Weights of a small GPT-style language model, trained from scratch on English Wikipedia.
Size: 8 layers, width 256, 2 heads of 128, MLP 768 squared ReLU, vocabulary 8192.
Each number is 500 + 50 x the weight over its row's rms, rounded and kept within 0 to 999. Layers, rows and columns count from 0. Numbers have three digits each. The size before them is the row's rms in percent of the matrix's.

# q: layer 5 attention query, 256x256, rms 0.236, rows 156-208, columns 0-127
# k: layer 5 attention key, 256x256, rms 0.244, rows 156-207, columns 0-127
q156 077:538567576501572404509357445620475434507646421552561472565526483553565468502471557517492548399446474467509562475491514427489521500527490512466478508451538494467484602530543459618454421529452455470474500593520525508510580507616502493534551565474431499458419487474486536441445486425487527495496536470460497546500577521506437495504512484649521493504563513435499507601508540622485368447547
k156 046:519477509496461529518543533472494448529512447469431459567556450479497575510465520482507559411520555380416554512457505546515459572456468591479483546500488418558508572643417447480351470560530451528477542531509467495549504558504480504448480552537426531425410463502533563464466496510488487453536493546472543383537490574558478519500540483554503513555475466406458598503488528486509431495464
q157 068:521405469507487459540628539520457637578451527628569515462453538491511561457510510495446484519502548517415488491538428540553485487428468500497516514550553523415499520510571476500461608499542493576547466462523488498473491526531473455583629545438451485514449535457512499440426534532504498482535469464516480564485430415478564498463536488437435442521506445521487447522527443527509523412472
k157 054:506454622481469514499430477577390550516474393467557521480539543472549482529512541515511443515528484446554541515496507364591513495514415436489562438481497455468453431513496481532533494472496423624525470472598488518527523541538492521565582435587511490468561474423500595501425405505459507471434438491491373440540505451502540538513454469615460469466568490449457599406596401510498555453478
q158 075:470579537434587458465406483550460494520527502590478495506471578511487489488530497579523562583524428491505521433538561440495370530491500508553466548557525500493376567411538525606497525444519492461488515518477483455453554433513589532477482505457606514488472508446412398419493492523492458468512488454486548511479508510505445496504541484584443493449478531516554438484507415410514521514412
k158 060:464500408621593516505465498406435482528471640514488550547558460453507486515550478517555524553453512526389564531550517438465450504470584470536484445498573566598536543504535501523490489432479553484447488500444544486432469512434503471550451475500491574463474577546503451539395489629529416461529484561540482430531466482519484466554516454390467502466477473472524461458480458483565543531480
q159 079:451433506569470542571465462502484504497459507432465514385533495590535564454508521518429646601485542550490480489496523445524585521510544473534577512477477409563510567559508581512552495555493603547472532451502456406535482445463554507519546503481460511554486468636523445498607517450481501499523578476561501498492461526448502464443415535362462566516557463496453529444510505365444556504514
k159 067:415419459534495432534438527496440506490467578462507523467471520495591505382504550503509517468591427507529425595512513586513531584479479435522528452492401435382427464494607502507578462496456504464545558487466474420404551448515512445514457496480487415506440492577512568447550521502541494472461515451484486532431563548563527442483494439448480515557580465495582558481428478517508525562549
q160 079:389467505482553457447503466497458512633526482609468539462484461498549478469578530429369463489454627535529500455538537471598575571449597487495557531573476478559564504529609501389530476491539525543468519427587488500475476566494564473501467471494518479500482520490554525510454452539529472491539523462592473504518458521436513428542517460539559434476418444443451508485553606474549520446455
k160 073:582468457520428455465565354445372420497495522575511443430517505565531522549547416420468581476428466491564522518549488537544573520531538556356578476524515535470577541478588469480467447454548461546481492459565479484562510472531590510513449579495448495571492461461475477613554445515452548534507573416481459498488533471392486537541553354562485446477436438429501496488509500535513463518518
q161 091:444428415453467554536526492376494530566465558508451432512433518512496511475527505570509577563530500523544576506485516510496488411571585526490503557543418419612452508408538511528571409586512567573508479506535532530603562530543489496500521496449404451462543512544492398445517519496497456482483502473460478465503444502484414487479442445407515539561490527520547562435398512460493503477465
k161 065:572475504357466480402528569409515472454522533428510423542525540492421546523461503490596502545511597480526519511420446501533495508557602557438572513532550554576537573452515461616426467529624544433456422478586475441548485527447479553531537498500558415506487480481566524423535542507470459473559484504547494499522505430499354516530519414441470476456455498431522520458411553475539518489454
q162 101:522497472492479570536518440434516604505476494528517523472468414448492576590483534481451398486521473499545475482456507550515554473549611546417478441489510447540482489506452523521500525535603477524539442585475511555524436478518517481498486559517398522490478406524540519491520458427530410537457426525544509306566483432480463452475620586359403443474536471549446459509546520606573459443492
k162 070:594421468489513506480472419480552456542520516520616519481496438516462441593503509548543499446595504556516564495458494577478513554492520435417556436532462470488426574503498484595506451503556520483576545552429588472538447404410464480599393527500419613567513533491483463510559371487468489514482498536475518520482529501415493510491546546406437523520491517487508571468485510551516444431601
q163 117:448393481562385533573524502555500460485406482455528557489573583469494485369491563494560524500462407569461529533520507424482499503434486498551522513500575487556503448561444555480531575537498552461491464434444499471518494575377587429487446576515480466566537508477518438501469512492617492471557530469422527448427469438556627432524497455532434531432450459352479517452458409460492487451506
k163 070:484455572488473435533558601573550443483538453482481432464547534486551502429486514449545460557479550425607523484559380380459492494421426551558442532516532478488561580531477515513530521527485522492462455459441499558487492596504530462419484537529526484420446503443596483359412509451452525502616479461477486418471622495548522534553535431613498424576498503427474457523515419378459463440445
q164 116:448471509453483539569525472531465452501481473418538554500553518478521436499469515438567427552479526491447509531509588543412390378530362434515554598486484541449514452571551532441521458430488562430448566418475438475483459466452489474515517488563597535454462470463458439495506483476475437608544476525393446472517555534635568434562473471553492481562498570474523600490475406528496423478590
k164 091:462473519495456471486535492522557471455481474547487460517491528488481479415540559454482493565458508477542502545532473441505411491456492481521521588443489544436510500529515473385571482526491566482566534436513432520463504477438530444624589485489571349459486509461543537368561460473549538539515479480448483490545572483583545563462475459671488469442530561493482581473441410501551532528503
q165 094:487479491417537603553487456495496467444472516483495350526513456493527535474533436512490523500475547464461504450538547426475495525539609452498475476562502493451428471484478496538487423517431496568534513525566466454530579526568515500495501460433434466568512536540522451529453505550464526495428664558459457483454495617380450561508405522497466625531535503562560481427460428359364543472469
k165 102:493551470460454502526515452618553492450426538547497388486574485665487465498505459500434542437507495488508457376509542520515534459415519406521578460475524500462462523490510522534468452388434480562489421557534475517461521566580520460474469558461381502536540612495434480560450500545542445540483501480491477462552474545476472517486417523532556457564495508560504486477552478473496500498512
q166 132:482493541531467507519464485569412512475541497545487506535476474492455566525481546480443413441451492575453519453508440584589506600480442480480440509537514488486527429627482505521505537540592432466487394497456501493443522505482579483483416461460507515473524534459508502556496439454384525495521523554422562577505520497425447476404442597561365492439543435477562461504515511519538570607541
k166 118:522483537421399540455504503498453563379483509506533524571475494555505473517522548511442447449542546562472471512445573581486552633452538526401511436501466479516581420589504498578434482499643493535480416520499477420467509495485525513492399481520591459568487482528434426532561423519534484468438458530538491545498475486464443551414469497572509551523534318526553490506559530498572539541623
q167 115:490530482518621465371459539472440494602490528495497586544442441574437449552504528556537558432543492544505489400498539568541486521511520530554475513484464454503516519497506418536508429480443528501470564512468570470502496548537539539501486511516550464419539528520452467447459508472597421380445355507506446620513504486530538529618488490488495505492494490599541519583541601498562473483581
k167 119:480463465442599580560426557499544474577436531451545553492432454544397398495518559485462528455526503494427515485465547550529430525448492490617518575481450512519472466528467384552522501387511542558579527577419530528409545445482443567514532531483501463537513472491426490475522493481538421464363392472545465546554468405475555500475508513480528540539579449646483524524511539515523526421559
q168 117:433544477528464498437495569582428492506560427519530490565535452458523535548508464434456517525483501448458591469552629491442470529542503498511535431521519471497509525544519515509515505532409463507444530382538532402509509462509543478438513495541472456520507508442527462480508523443406518497519519535543439461499383546524376399549449582513444538490566593482528470521542543425459554437502
k168 111:531504521606526516476521449559459530491561496503448589563542427405528413592451412481474503630436495511468546460578520400471512471522544570500513439501490501539472426551460429545470572531402457523455534354524458464550504541446520505404562476477470564472444515473514502504497497497420439445436432559601432564500384467501418431547535609493467489507540602494512422496527527553470595522493
q169 132:498578545521491444459541538616530526501525540557488570472524499559547504511517525458452443507482579517505581509516532454515524494507519398508555537441451515572524562548521568461499470479473533497443519484521540465577542470480608544568470497498466470470542448560516425482495542479434430454579442555588554440548456373510448427522394551479535419567508522588475462580507530563522450520438
k169 130:461547529558532500538564486546540497478482507462460577536524392454546405588544478503514428580471537541498510492502498364435499441529519431597532478456498469577472505526423570518411492519483543503484489422500475552560414499482544550539493457401444526476522478527568504440400562493386467491525381602592508476541471495540538510439441580482489474520459520558500538530559536464519512500417
q170 123:439500534423569459481510504495491492530482622469520482603511529535467599479480499396493469458465467454476580435540496436502529536544543410463563444515514517505513436475478484556514551507478489488612513510507454478508466531417502451477527372597503664537569523482522508551536500549415473513455489519438505563430622582504486498460582525481482474494457394484535518560477476411498434447420
k170 130:545506502455520439530565539523602429514516509488468430638467574502485546481517466437488475388524360465415552529492445476467482545568565427392561429437481545494517485496451416537525511458434436479581533474546485432521493514447532526540550420526501551523551497473522501510582486544440496504472450477509512547484467416483460512541540527458406449434506560502503567455475446493543488498426
q171 137:517491427461492501493461420465571496448523558553528551499421488498556514520431366438514499467474680452499479492594450518545535599605569416491472555524493539466557557537472521484505543533500466511488454490552423515509464464489421562414560584493491498509494454533545571536423469517492437478476473524491455483487493461420528519509515567514463406471533504566453451488549515402502507506503
k171 135:443489496540495543536486471508519451430432602417492477538419519518546499509420423436497545450567521464457526475630475403446500545579463435468475516486503499452528600534405543566427585464480430517388463488449525487610416594548490494417505543500461544451460446519458500581458542589488378468478472507501508520459499531398460511587532576478487484558489603584496509506663524440471473566431
q172 137:518513561444511406418521464505519480495485541502461433503507519492486469502454506534485450507464491562467503527491397479464498509549577488511454505531573471477488560458595442454443490516545392522441436566475562531446539484638515557553452504546515445528457465520486586569476505497531451404502509606487525447393573480495513411504506472574476470448458408544503494553446450611483414485516
k172 150:499460473498469437439530446519444466430472573470553479479525458386499442486457548506507456541481502555522505563485459439581580515568491478475614447547508453536489527468479464537538445511501497478518469508482542465429627471613514558540464482527481459570461520530472577519550485464511467407557498521468535448446620450502526418471542386514459466397440425521449466510396494473499465555558
q173 133:441546443473453449573335488423539458482569504527448462539394518463567490467566502563516482491393389465537438526482443519563489486411478519491553548470468395487545577453457520512469556483523445480560475472497492540537513508479562542524558429579580485509464575462554497434527538512479451602436502494557579375591567540527534482439544547603605442527467456543546464489506371468423507517509
k173 139:459536438602531510556463419396394522472509488515413493442436498513506528463465539442523519472410462454552486479518511472557539465462532619482539470489402417537443565521423466401523563540475488467529480451497506507538522529476562608476516429522511401551522536497510530466547561457464425521509557430533567375474479491479510495542522541566529409465462494502567392468489429538499498506473
q174 141:432591540497469531484524432447559472499533475471442538583539451400534469478453585587562506448526525504490505507510480527538481454476521563613448490512413598485631479546475523402509582489433464425477462487561499506496491557421460428424465484528420442524494530557506552542528547542497556482492411439505501521493536536507505524440635500525517481519520547551463433593480556517525526523553
k174 148:419521482510500500539528519512544543467468445574526465606546416477471536510514550533462538435539542471552533567449472461503392484506582521549532465518465605485494473479486502488592593532430466391489557485490507484433472449442393497420540465497394506584483485496460518479488489539458551475536426459543563512558552490453495441460556471526481478512496476606560536555473611491534428472559
q175 136:579480435486482492533485479422459509391565444484473504495475581533482442544477487481621571599540555490419538454530530469397496495569491480560540528439499558501522444504500516456517538507653518588564448476555534498523493512491494502477558567537537453453499483520547430548471474535564373468433516515523527497431525461484509492461491496497487599454448447459458464479413570359448461452536
k175 154:524478500472552498531514498452440430479489461569510500514491475548439461472488514568571513508478496527465535437571439487420472509524511476541420604489531579507546462559511517473493486560582527591536452552515451483554496431473516556517554571554595475446581561503449455505585487517543475493372545482531481516451485480422498501501570466531523661571454458462423512483481465404383541503433
q176 143:636530496413523526479510499576422470485476567522458539645507534506492412512531564512500522434473529508512599420595511392500529527434430540532454475593534477449498485472520513457423577485566412476457537470506453576451405491453490386535461543485581460458369508496420476512464554576487555471492476514477459572529576477577523481534468547486438468495433565464471402439477613448494518494528
k176 150:501492421482522597503565460547456513413492529496430459568474520457453475461613558538472585430489564536505553509630525503415567536432544574495476442648494486449510480486494451535442504482562540570517555459525458516460375472435489413527448498518551437362341414556536589436513572624527500489460555528510487531450549434501493509552472484498518474476472479467464414515558494468538522554498
q177 146:460513522488531487599511555475446424498588503531534473518523517422531554512522510456407443484458393486489540490462523463466453538500584559512492459537483487509562578391501509560410527456522397515490521590516531515588516487385481435454458549478494344503510491490528568499572501442555476436392564442450452506478473472561425546493491541544471552428499487472485436482488512525513556469429
k177 155:555509575448421578559597562476448445467549481537464463467555581477516538524547488462488425487458506575450422454433495523395465516409501543542512460480497477485568480414545502587375464439492520515468506522490658577568461456407523488463496526510465479481506592449507538477573580427513511514438479451419451504494426422472483574447468471490516497488470404518516447478502526493537474470458
q178 141:515408490412492479504540516482437584506466556441466462454552497546390476525441508567523493508525522473479412432544506451531502549538518449405647516461484498520447524615467449444625579579501501575458409472532477465486466472490471526510553533466482500441550502500505498469572460443533540539445532535469455506586474496524473452576545643432496446485434455545467532405494473491554376533482
k178 145:486513473364557437561498568538497512477503506526485479491474421488460465551490510525512428539562416460477472518492573363527525520537432481437572482393447514582432525590502480486553503545549602514562500446548513461447554503468489482528535551462472456479470492497534545538562484459464515509365464601390499545471435504450499479600556559567472469458386475490469513506427502444525443626497
q179 138:531516521557414584440505475541624530476464498541485516529477540562434411436437506534485498568528558550498492500594497458472562472416468482539506526549562463517454595454567584453525510541497514442525463457463375442450514489472550482402437510553547484531562497559522634450493523647457468518586402486505572496454545520458543551545484448513574366470394516502500522419543482469419561463528
k179 151:457488472590504558516553469553601515488534475470491405543461565497549422442394561593437497519471552493481457479553503445534553526490500465489477468506523492540521584459493591417581554524578484526464510519434475445458465555501477445436493505549479459456566578600496543376417643570498463516574482457464595401442518554501443459542516493578532439440344556492491588495573479485481513518492
q180 140:544514507523456499546504500409559515501488474507439541468477510525519526501495441536527438547547433519540425508547484482508567522582522507432545511474652470518512530437531458451470597416538402573499516483477387486464352479521498442536495464511444499558495430463445435467404550522524469449486532504499564436569479479524608456461518472480521482438460389524522545524493482531580436608492
k180 156:548491437513484419561458510399434487533437526463499526442401533498497521517472500546551448528548494467567514492498524499561504538526575519577510498485554450510513454457469517479475562419501503518514465532523463426495462458502516473498415362505528535570408356437464484465471581536537521443578609525520541471493496570485604482519558358583478492503491378561542508564500547470506384553467
q181 138:399388485558544486501527485451513511491548451527499427547447577479417464479543472468559560527473459598495592371406573463513516612521468512542551479478506456473561547530525543435506504516469563499547507549476518543538458585514539549458427526538598509557511554576425468457502556501502525533428373508533526423527504522483480570463460504417520379424455552488485530492496501497356529445603
k181 154:397391541598550528518491395516462526512519489569475513524509507510515461456486496487456534490503474489519541498460544541532489535521488517565545477505459567465510554562419478446495526455468551563562522566386461508499495469575523517545472508572488525478513527493503502402542515500585484571407330461456532484491569465458482493460477510537548449444447572501376522476479456575358528508617
q182 143:506457540514505540556499571472528467487490568501591483498518492507547534462563615535566593560498465519510449591582520388539494542453609373569623491403540547505452525550446526530421548552461480541583530517462565438503533509533666446558515483520500463515412519548460505536480458472550508449512482401390515532522453534529513497496449485503478538486439403576473474483500427473523485591500
k182 155:525495531556493543522507505490527485525411501532513455516528497582546502434540491492481566560497522500536476567475508548576446463472533456513564577390567573513459513544409527568490518554421405637520536516591454423455560468465566412575545443454471514416452430521460465509532555486565556502485560431430503567501478477510538532511546491444562495502465482569531476486542476506519513553511
q183 144:462491526392525449462586456418576412478462579437486501558471435481533481503420542438518481513444558474494515476506441474507478514522498473543458532587526493471551489570499529500492538563510549448500585430490483476541525440471479522446453565539487417496505559485536480633489584515546491420516456541458484544482512543429578548523484520448569539510453518543477642528537464539423513441567
k183 147:463455501423481459519577541423605498455525529549534524564496413446486511482565509515544448449510486388533523470525404507524429516508486409518492533559537447511541468551511502536526540531546460477470586463479468457506485575422510499459449543460472487485505580547564519408436534627531494436551475551495521505546570541392503475573561514537459472524529540492498691490557435524544529513492
q184 140:453560503476485524509432553553418477495475468566406514477466471510449410501517507476532510496488447553536434529509556530419458640596490465626445440573518463474572547528473505498441478498484488483459552488541521453514650475569472445465428489557444499589462507531578439479511478432444537467490504527437575470474403476541530476527473474559546486511503507575426472495511488529480528477520
k184 159:423531438477414545477442602476409563543548470423425550516472444584461430565534514491450553518569536497504557531554587473575500597574543491478481440554460490500531466507536568419435404472490468493477569520514539408489505456433417380626510538543451493598469511572518508451476422494496544518470446561412610537403471502502586432500460493540434480552496505561408472498444475554483468472555
q185 145:621516525577510493495543470521468515442519528490493402478499477550418590492423497451477495555500480420479518466483426454503519437585497533601460498469559471466496487485441504535531478480511466573518469568428416367527536474482441556579551553541467563554545499551556586545518531524503528451449548572539533511447650539474457596461537492512510457474495480573574451552454501406572448503479
k185 152:601496427443562460463500539516520491429505466471524439434561491503466540426423492507462520464574399511511456408466411518449556510571480494554504478539593522458484625456455497626520480455514432515502495510449469400567547475474541615523534626494490552533594480498513498500554552467515509468373536543487507468537535429420372558435541454472545537468496527583504522525513505444550500460488
q186 150:446607516513473542560535529500480439602505501476496463510483629536510538503400470512495497606550395557555543562484424525400458494538549512551548514468448495508501573554508556528458457452551522529419485561475437536499495515319515524495469553603569533552479535522460511593486531587517509516568499442498530495541547532525475462474524509550477471490549515460451562597437525457518480451548
k186 165:521549480554501521554579562564447521519548446544448553571548526543457492498425469502558472521508500487521552485507401499500511598530553564603512580485530496508539542482492482402564525505483511539382445497475362589526515523393570534488466425603563445566492587516472484521424588480498459517543477450536449433579503445527475525417524473569518480467493471562446559532457524470581470495502
q187 154:454441518448352403563542501532535538489448524513504382557556453480533483543560575419503585403495482474572453480546493567541588586510459515526388521501446486550535514490446487534622532499508466525544517511493516515506466428496485558575444494489554506521377493519536498472464517413560510544483503512494469515440399500557505528614553464483502377506474477545507467430528472504388453510462
k187 171:435568468443456447514567548502563494515528527460520328465504501599575530539506555400451543522479505419459448474537527536584541508508457438536404436534422528531488516506503393426558447459561533500587507497480547567434464471505518496499503546465545472605440466485508561436550487519466466523473456476461496489496455581565532480594458476525508465487523512517448474457537460428450445500524
q188 139:519489502545497463449565469462534508433451561545540447550405466497475511474526480479463466494463408497581524528574477522498557492514508499445523415558547480459569608426474525487478496478396504484645501603535476415463474555496500459519471435519416478486483470423546503409452498449472428480451478489541532467574483584459465466587449558412519480534608495431620468563488518542604487388443
k188 152:557558501529502431511560465489515459473432526384473467492510586553530493473510442485496451494473500524539485483437517556466546444545537484534527380415599526459479596474442476472494433521353504522540487524525483438559514452528592515556467400454440566481476498418520529542486540500465444486421558448548526440521419570453427553592466549458497497474594624473507482490457469577552462463433
q189 152:543527524542560563442504505605482543509536505483434525450487565550385533487455475530425499463499492491491432480444544526537473469615477447497507518530459450418553523468415592535473476449493476529575521432531467485519468429527544507496465501495505409420467427494505526474467431506492408535504535503487396449491527488408585594515473546512482565434533504405477546518503525438493483525569
k189 151:532569529493451490440514603532450531483540505446480437493500520540415476559528501562471443454476481528562475473455566423521476405503502498470563598499503503528546472460462500582428456480578482540560500504563461519535562442488568539536432529451445433500539502500500484477458505445500462499459626450510478489493430481373531548498540508582500502480524557540487519455493454472455520509528
q190 149:515412522578472473527522561576516494525486591545533492365522479446510478564590531538569525524527551526457519486461527512513476487463547502535533455525482497547528467480488496513498455547504491511456419485456485530481447559478408545437395552604482488414561408477452487482556490497524527401535537450494455479484556525441551449559478427512474465414546515504474561441472470446597582464553
k190 147:474456536549539541595421464482495564502465510547544521445542418473523494496650482543579539510487535515492598510425535523554388502483490475597468493533502476448484429495557530514521544577420450511476592543426563568406540482504459530440395477581436549441483468479485540504534503553559515555518564452443425444508570504355560503510443486491475505538556522550441601505478463473608464477521
q191 146:461458395525471432545517509586508484537392494470435547537490558411464491393448471492543548444527453521578448516517571515497522570559413500589577551481525454576540553555514526441442527532533461499585536431482481617585480393428441494427548520515512511445444546490478380454568444448528472471523534607525476488494428496563484425591448501453557568555512494502419511473503477504452468491570
k191 161:461465443482450486499505561531472433513474478525446541576425520451459505421531429481457557448530535409595514517558529484545541546526437571558592523552522500547488496564528453479429501473488495559515534538482532606528508375397474535420556538452507537515487481499445539410519476398482496505459577588454570486348436457443485505543502548481508474515519569478431507516550440552508555541511
q192 041:512447504498514607496549507552563408412458479470526544461501519490492547496437465479576575469583440564535510412500520346438512483534443491539521508503495521489435480577570491529542497469571530433542550429447451388567466416528528484510415544533454553481572472453463507396501429502500410436490460480427562393520381564458475456559455501530427527430559535445486484455422406491483411536559
k192 031:490495459516411523497443527519561394458542539542552499424526560574506531479501505522504505490629410543568529418555547441505450511525496478523570441488564411521363475561629582433464494472440572454480555466528493419479498418476468492539420445553528478533528458550528532427556489447525529459394433528515518451597449594480513445500473564506434578400485503512448454472505467522512468619566
q193 040:555442585467579533552569452510446420538380430568517583491547495611542443521531582536504513526442465484586539512528490503525469571474543489434550577506544525532542478475562502491504559460420481475452442511491465468498453536550507508500487581575553514451506532473479459460457446440498416459540495419413474423463580523476415516582438555512541478429499512505456510456546478498575485449510
k193 034:628522543482452490478376458532520394549543478674538545580524493515493439505497543564597533530510446466552478496525507491482534507531475453478480531515547508537520517491537548393547545493463414485462513538472472476549531450539513424402515541469527457465560542427521471500501445493539416426561473469459463497457597535521401447497420535442501518396497555468433520481581468597518539479524
q194 041:498531552542525488494417605611535584571605549598506482471518536460480605524537469495492452483472560532458533592512407500502404549497541441490538432514515533442476523435483478519518532421542454450496509576533386458524550450576445549494511497526548574524501532484522516447499410542392486561517616427524468398512530504495462398543560506557523518516464467528502488512629548469440454477433
k194 033:477509519601538470468520520508561617523458468480485542566560633472482550435577525470522439529490530461422555559531430480556452593487562462439464466491462504420533408465541554522630520518589436529540462595491473461474514432516480455516473532510521538548556616552564546576499487515452551550503525482546452414540514427506491455497525532500650509566512510475445467533531500541460483424509
q195 041:491423535482519575443546423509441472584507423533510478571508498502540488539528527492477452423562576583550499494506469436483398496516530528449521538595502445514476533485597549492531496450497469486477528479560461463457530542497453607533506523548525637474521479412501518466500448479507496528482538506554518452510568484552371572530522540462485472476479461521521453423571426485475347499521
k195 034:518508552518436498446439357519488469554526442637508456644527601535433485533509517502538460472554539562569462472508419440558383522569509517512475472564582523485484517534520559440623568547496481455494581578487486546490453473564467544431470477525519556455485537509447553558499465514504573606466483486430452393520570404451450491521471517421489558560503535492462539470547431586486436512583
q196 043:489528525522410437510406569635521600543544534657457531490580546460427549411514525514460442538480488512507499435526562503453490472451446513527474395462502510447523494493487443562581561472500479523488536526528477512502539448523525504457510460535514482510513512489532366499452488532393512564534575445553465481536456479545509463462456437568568500522578588569478585582614471429505471456493
k196 034:490417456543525538616585523517565656500417517591549539565586575547509537461525562419512407523481526529480557481578474571477518473484531519524440526520531472487513487490471474597593523474518420481546473625570507445507585488544543505452555518595444485500439517441519429527513534557515533491572519473588489547486495476554465546499447514534600494557490592521565530557519471503570439497474
q197 045:481555480485450388403453555590515493596580547670553457477477509594532537520538387484444471573449523517516557523436555627534537544435532465496508558485510529497545586511502460503461498538462501507445477459580455532474478543522465484527442514444492496488423421596552483483470540566451460492427491544471555551494534572517473487415513470540513445463461616540532548516522581511592520417467
k197 033:465539495521477501493555504532444502495488432524563522472527553541443578505547421522388437515416518482540465477521520604544563625410506521530494591482506428509528569537492476444557529517529461568500545442565517494541513501485496518517420595428483516519528467556597535410511553496475482513431502468535554518496558427485554423360480450587574512437430529472533514510451469505504483535456
q198 045:509508500530455559573489586512551601447552594568420472468511563548468563465646539462512540453492545453413566473466511508606469532455507496489483503510608523375528510533502462417589596547457457532467476547515513482444578470528494490491504526453517418505499440525465498489443502453357467445560487565525521473436547506540482486435444558537583515519495529453543501547572525471463486417497
k198 035:381484490499529514601579544473439607462456542504448477373518474536506571483508531435497506471465460496471546474473520435464488568410451591442483604621560484461559553543440421424490563549561471535485471477536592472464511572516464524424538554538437406505567484487479548537440457397431372510535476494488516431510527518518461487480553525575534502583489495524592451462536563431534432382482
q199 048:432544543493556569590670405374438429503344506388496526581481511375445569447444525529571528456494558551513549463544454421481487508525466527471449528538482464516476428566445565418520433459608536540508522542460576495559509477543476435461493455543524448504491496432564500523449471368558549472571473510463453437503486502432468559441503553487515536442535449480464431435377463472485456567543
k199 037:470445478497491466447518533577563393572497549542483525532496442345529594522412594423531488535449527567503492465526479567495544441525463455392482514500400456512466533523497558420422420529493579496500440519501471540498515573544484420518540448600528573450463473382498466536408452501506536552517433474527453529514419603451507561502432551378467569492512483554493425495426498569541467469529
q200 044:428475470558405501508460546628513626408536521548499515478496533496464493497554498451578439464548444444481539422474506542524508516528496503540497460436494469385556466472565470447624562472485422577449499499502507555480464414486499540460494518522521491486542637510443460453511565539476575463534510497538473404499521505513550556543474549487528488455551516512459524464553453494540459521480
k200 034:422505482576596491489520573486537595437507490533451538531451559513582506466453537499498517503423470504330488486470458515515513539512472542472483459391405468473548444463447428506547501467581454422524437549509518556421474469554453516462490542541558464548530641561536458522489483489500518461557494457470521558523440561573475652569484512479563498525489570560513436472475533492512422485572
q201 049:553442527463419535544516459495515521582566568611459407435470484519551469563486431451472542559508531487430462567424496592504522446527559505568505557488483457495617578492500499536448527549572524490514407453562521495424499526450525431610480589465462456516433424588535465487527572537488403484482487613506526569458479559512475500490538380510468473506388479554481558547537528529523482357498
k201 034:518546553455515498536466477488396463427516508421471428425423482567540445552405434529563621525496489477420505499440502480547509520543520566620529475477513517476440527528502521500492512587484446474508528453510483430478468472421492472553470559436535430486482484590581581410500630482501436492439499533507493563498446565439544442475512434536431498501493443430488538591470491499510426459516
q202 054:442561588402522429495431493521556389514539426479523544531391467553622460478474539452460552566453494497519596574501552538549468549485509491523510556558481632474556496430500454563438446476492522490408519491592451523493586481482566523444416496470504554524462603483450546535471507514507549536402563454475560533599506509518423448528522459514526534575445504579458493518507521485458456491517
k202 041:553608526447452459580409491506523495462547470503546489569454513578505490456477431525464547482484464509441582533481416479504550509496488514619443439608523551470568499453529513549536528584531520531526536579534496479510548414505503550455497521439459485480487640528499502555567545527530461520452528473524568564637481511584398451428467473551562488534476461439473462532464498467503445487478
q203 044:562505552492559508492623420523518466543412421363514400568469460507515448483483448588508500425469489461574518505553552566419483445458509474442463513532514547526499498533495487475481442507558544450427563473550590537496538551508528553449483596555465566513467517555488529417475452453565520522456481533417586467569516525437488485548451465409466491542463429467568483483460536446494474464534
k203 040:491440461509485533448475497554544506502563441596611475517488565488465496491502456605562476559501464474481495492529449661505486403500526504522492513539514555505452471521556462474510426497502503504481516553503630632435564525456520429482514485482561551562491610495498512455540569551513457475502413460453555583532496517489525382492409463293512485501494513420457484451577487502458525427477
q204 050:570618608538588511531617447451491435523479432340504507621496493504600490447391524560561503547460468498574562545481568451487496481557505513443479523471429537504535555530416469451495443505507557443416513527509492483506470542540467553449449573556502549524512466466438540458504408457571446476523478486422510543576502458433392503493493494529499478496453513502476528452495565482518550450476
k204 039:546570515474460472417479491488560452535605489531552424540495489554512472564481512536487487503457442520492514537510486508486509449512449487403427457490472515490522532518453453527562524538548482476514453586558522612502497485512462476465454511483476567545538585510517527534599437565509450506527517466407549556512508431445433430458503449392562482500427467434431517508491560500456574490502
q205 044:359480548503448547489516527521495518419452547458461421560522437494384554435505581508627449464517456529522569512560494522459564565486480551543466517526559501518410462560470533540605491533495559480530514532496568532559520569464551507516535421454493400512480547523450501478505518414519581545535505524465460507498540497423484490516504551434541450484664565491522470459455538420479517491527
k205 039:386492564472545465585519531524534583484519525522451483523486527498414516469462543526522510485517419624448495551525498488423445418443477514522444510600496501608511503474474536512526483522475542433483476543557555487526540598562455493440477520405446459502461501502515474428577584488476452500588446514479505551534469567442515457523573487443446454489476534482411478514526551461469466493458
q206 046:578518455393521531533464476423553418502524555559502472405508596480555529485480468485475587559501545511523462534536445493497519505527506450542514554515426505409561533489472487576523442423451543584501537472573457510453556450489450477530550516481492513474446449400551385554543565446478438551425509502462495565456445577574479509385540452519418566497460509572506507535495514605494411407539
k206 036:470505488438451516524486483489551461438466475466519498489527567516558494470509351442429548418471483457555420554625569478464581536534550409422542453467467526498475452504505522412496530456385501605456491534527444447455531441512529520523463468546597546526439432436534446482520526468403500595420475556483481551525483565439494524429523474572484513511513526476422522556500522564513511455509
q207 048:441528456520492508533506476529513528571430555418463465484442522472456506548420369635385531474499590504476441492512489535509579446542442485499501489436574564547479521455476476499551522566467544409447361507500483447418507474510435447562497519511540534481487502482550461519471525515519504462538423473470536528384581413548522482529478467375503433545430409432452456510426494496456515497590
k207 044:553376476507502528513474474536505444521457507401426547487460541494517516476461456526432547590522585428559457477488429558553588513540523380510533461513500545424467477449531488558462456517416552521427392453488526548455529513421483501561456576489543532444540531519568516562497529565577568466501463493520523490421506431542525485456457485359543506485508396484524459570490441572430596437514
q208 057:600541537470581562560484423465590387449475452401526525505431582505625473551520519526376540524398497546506478546492564392476477483525496450462386505553453525494629531409518447541437510428465489511401496530491507447402491536476452484586568476549513506526514445525501457465560463457568497477445470545428552584410376516513473532428520465507470515532428485538588584555471505550543422427531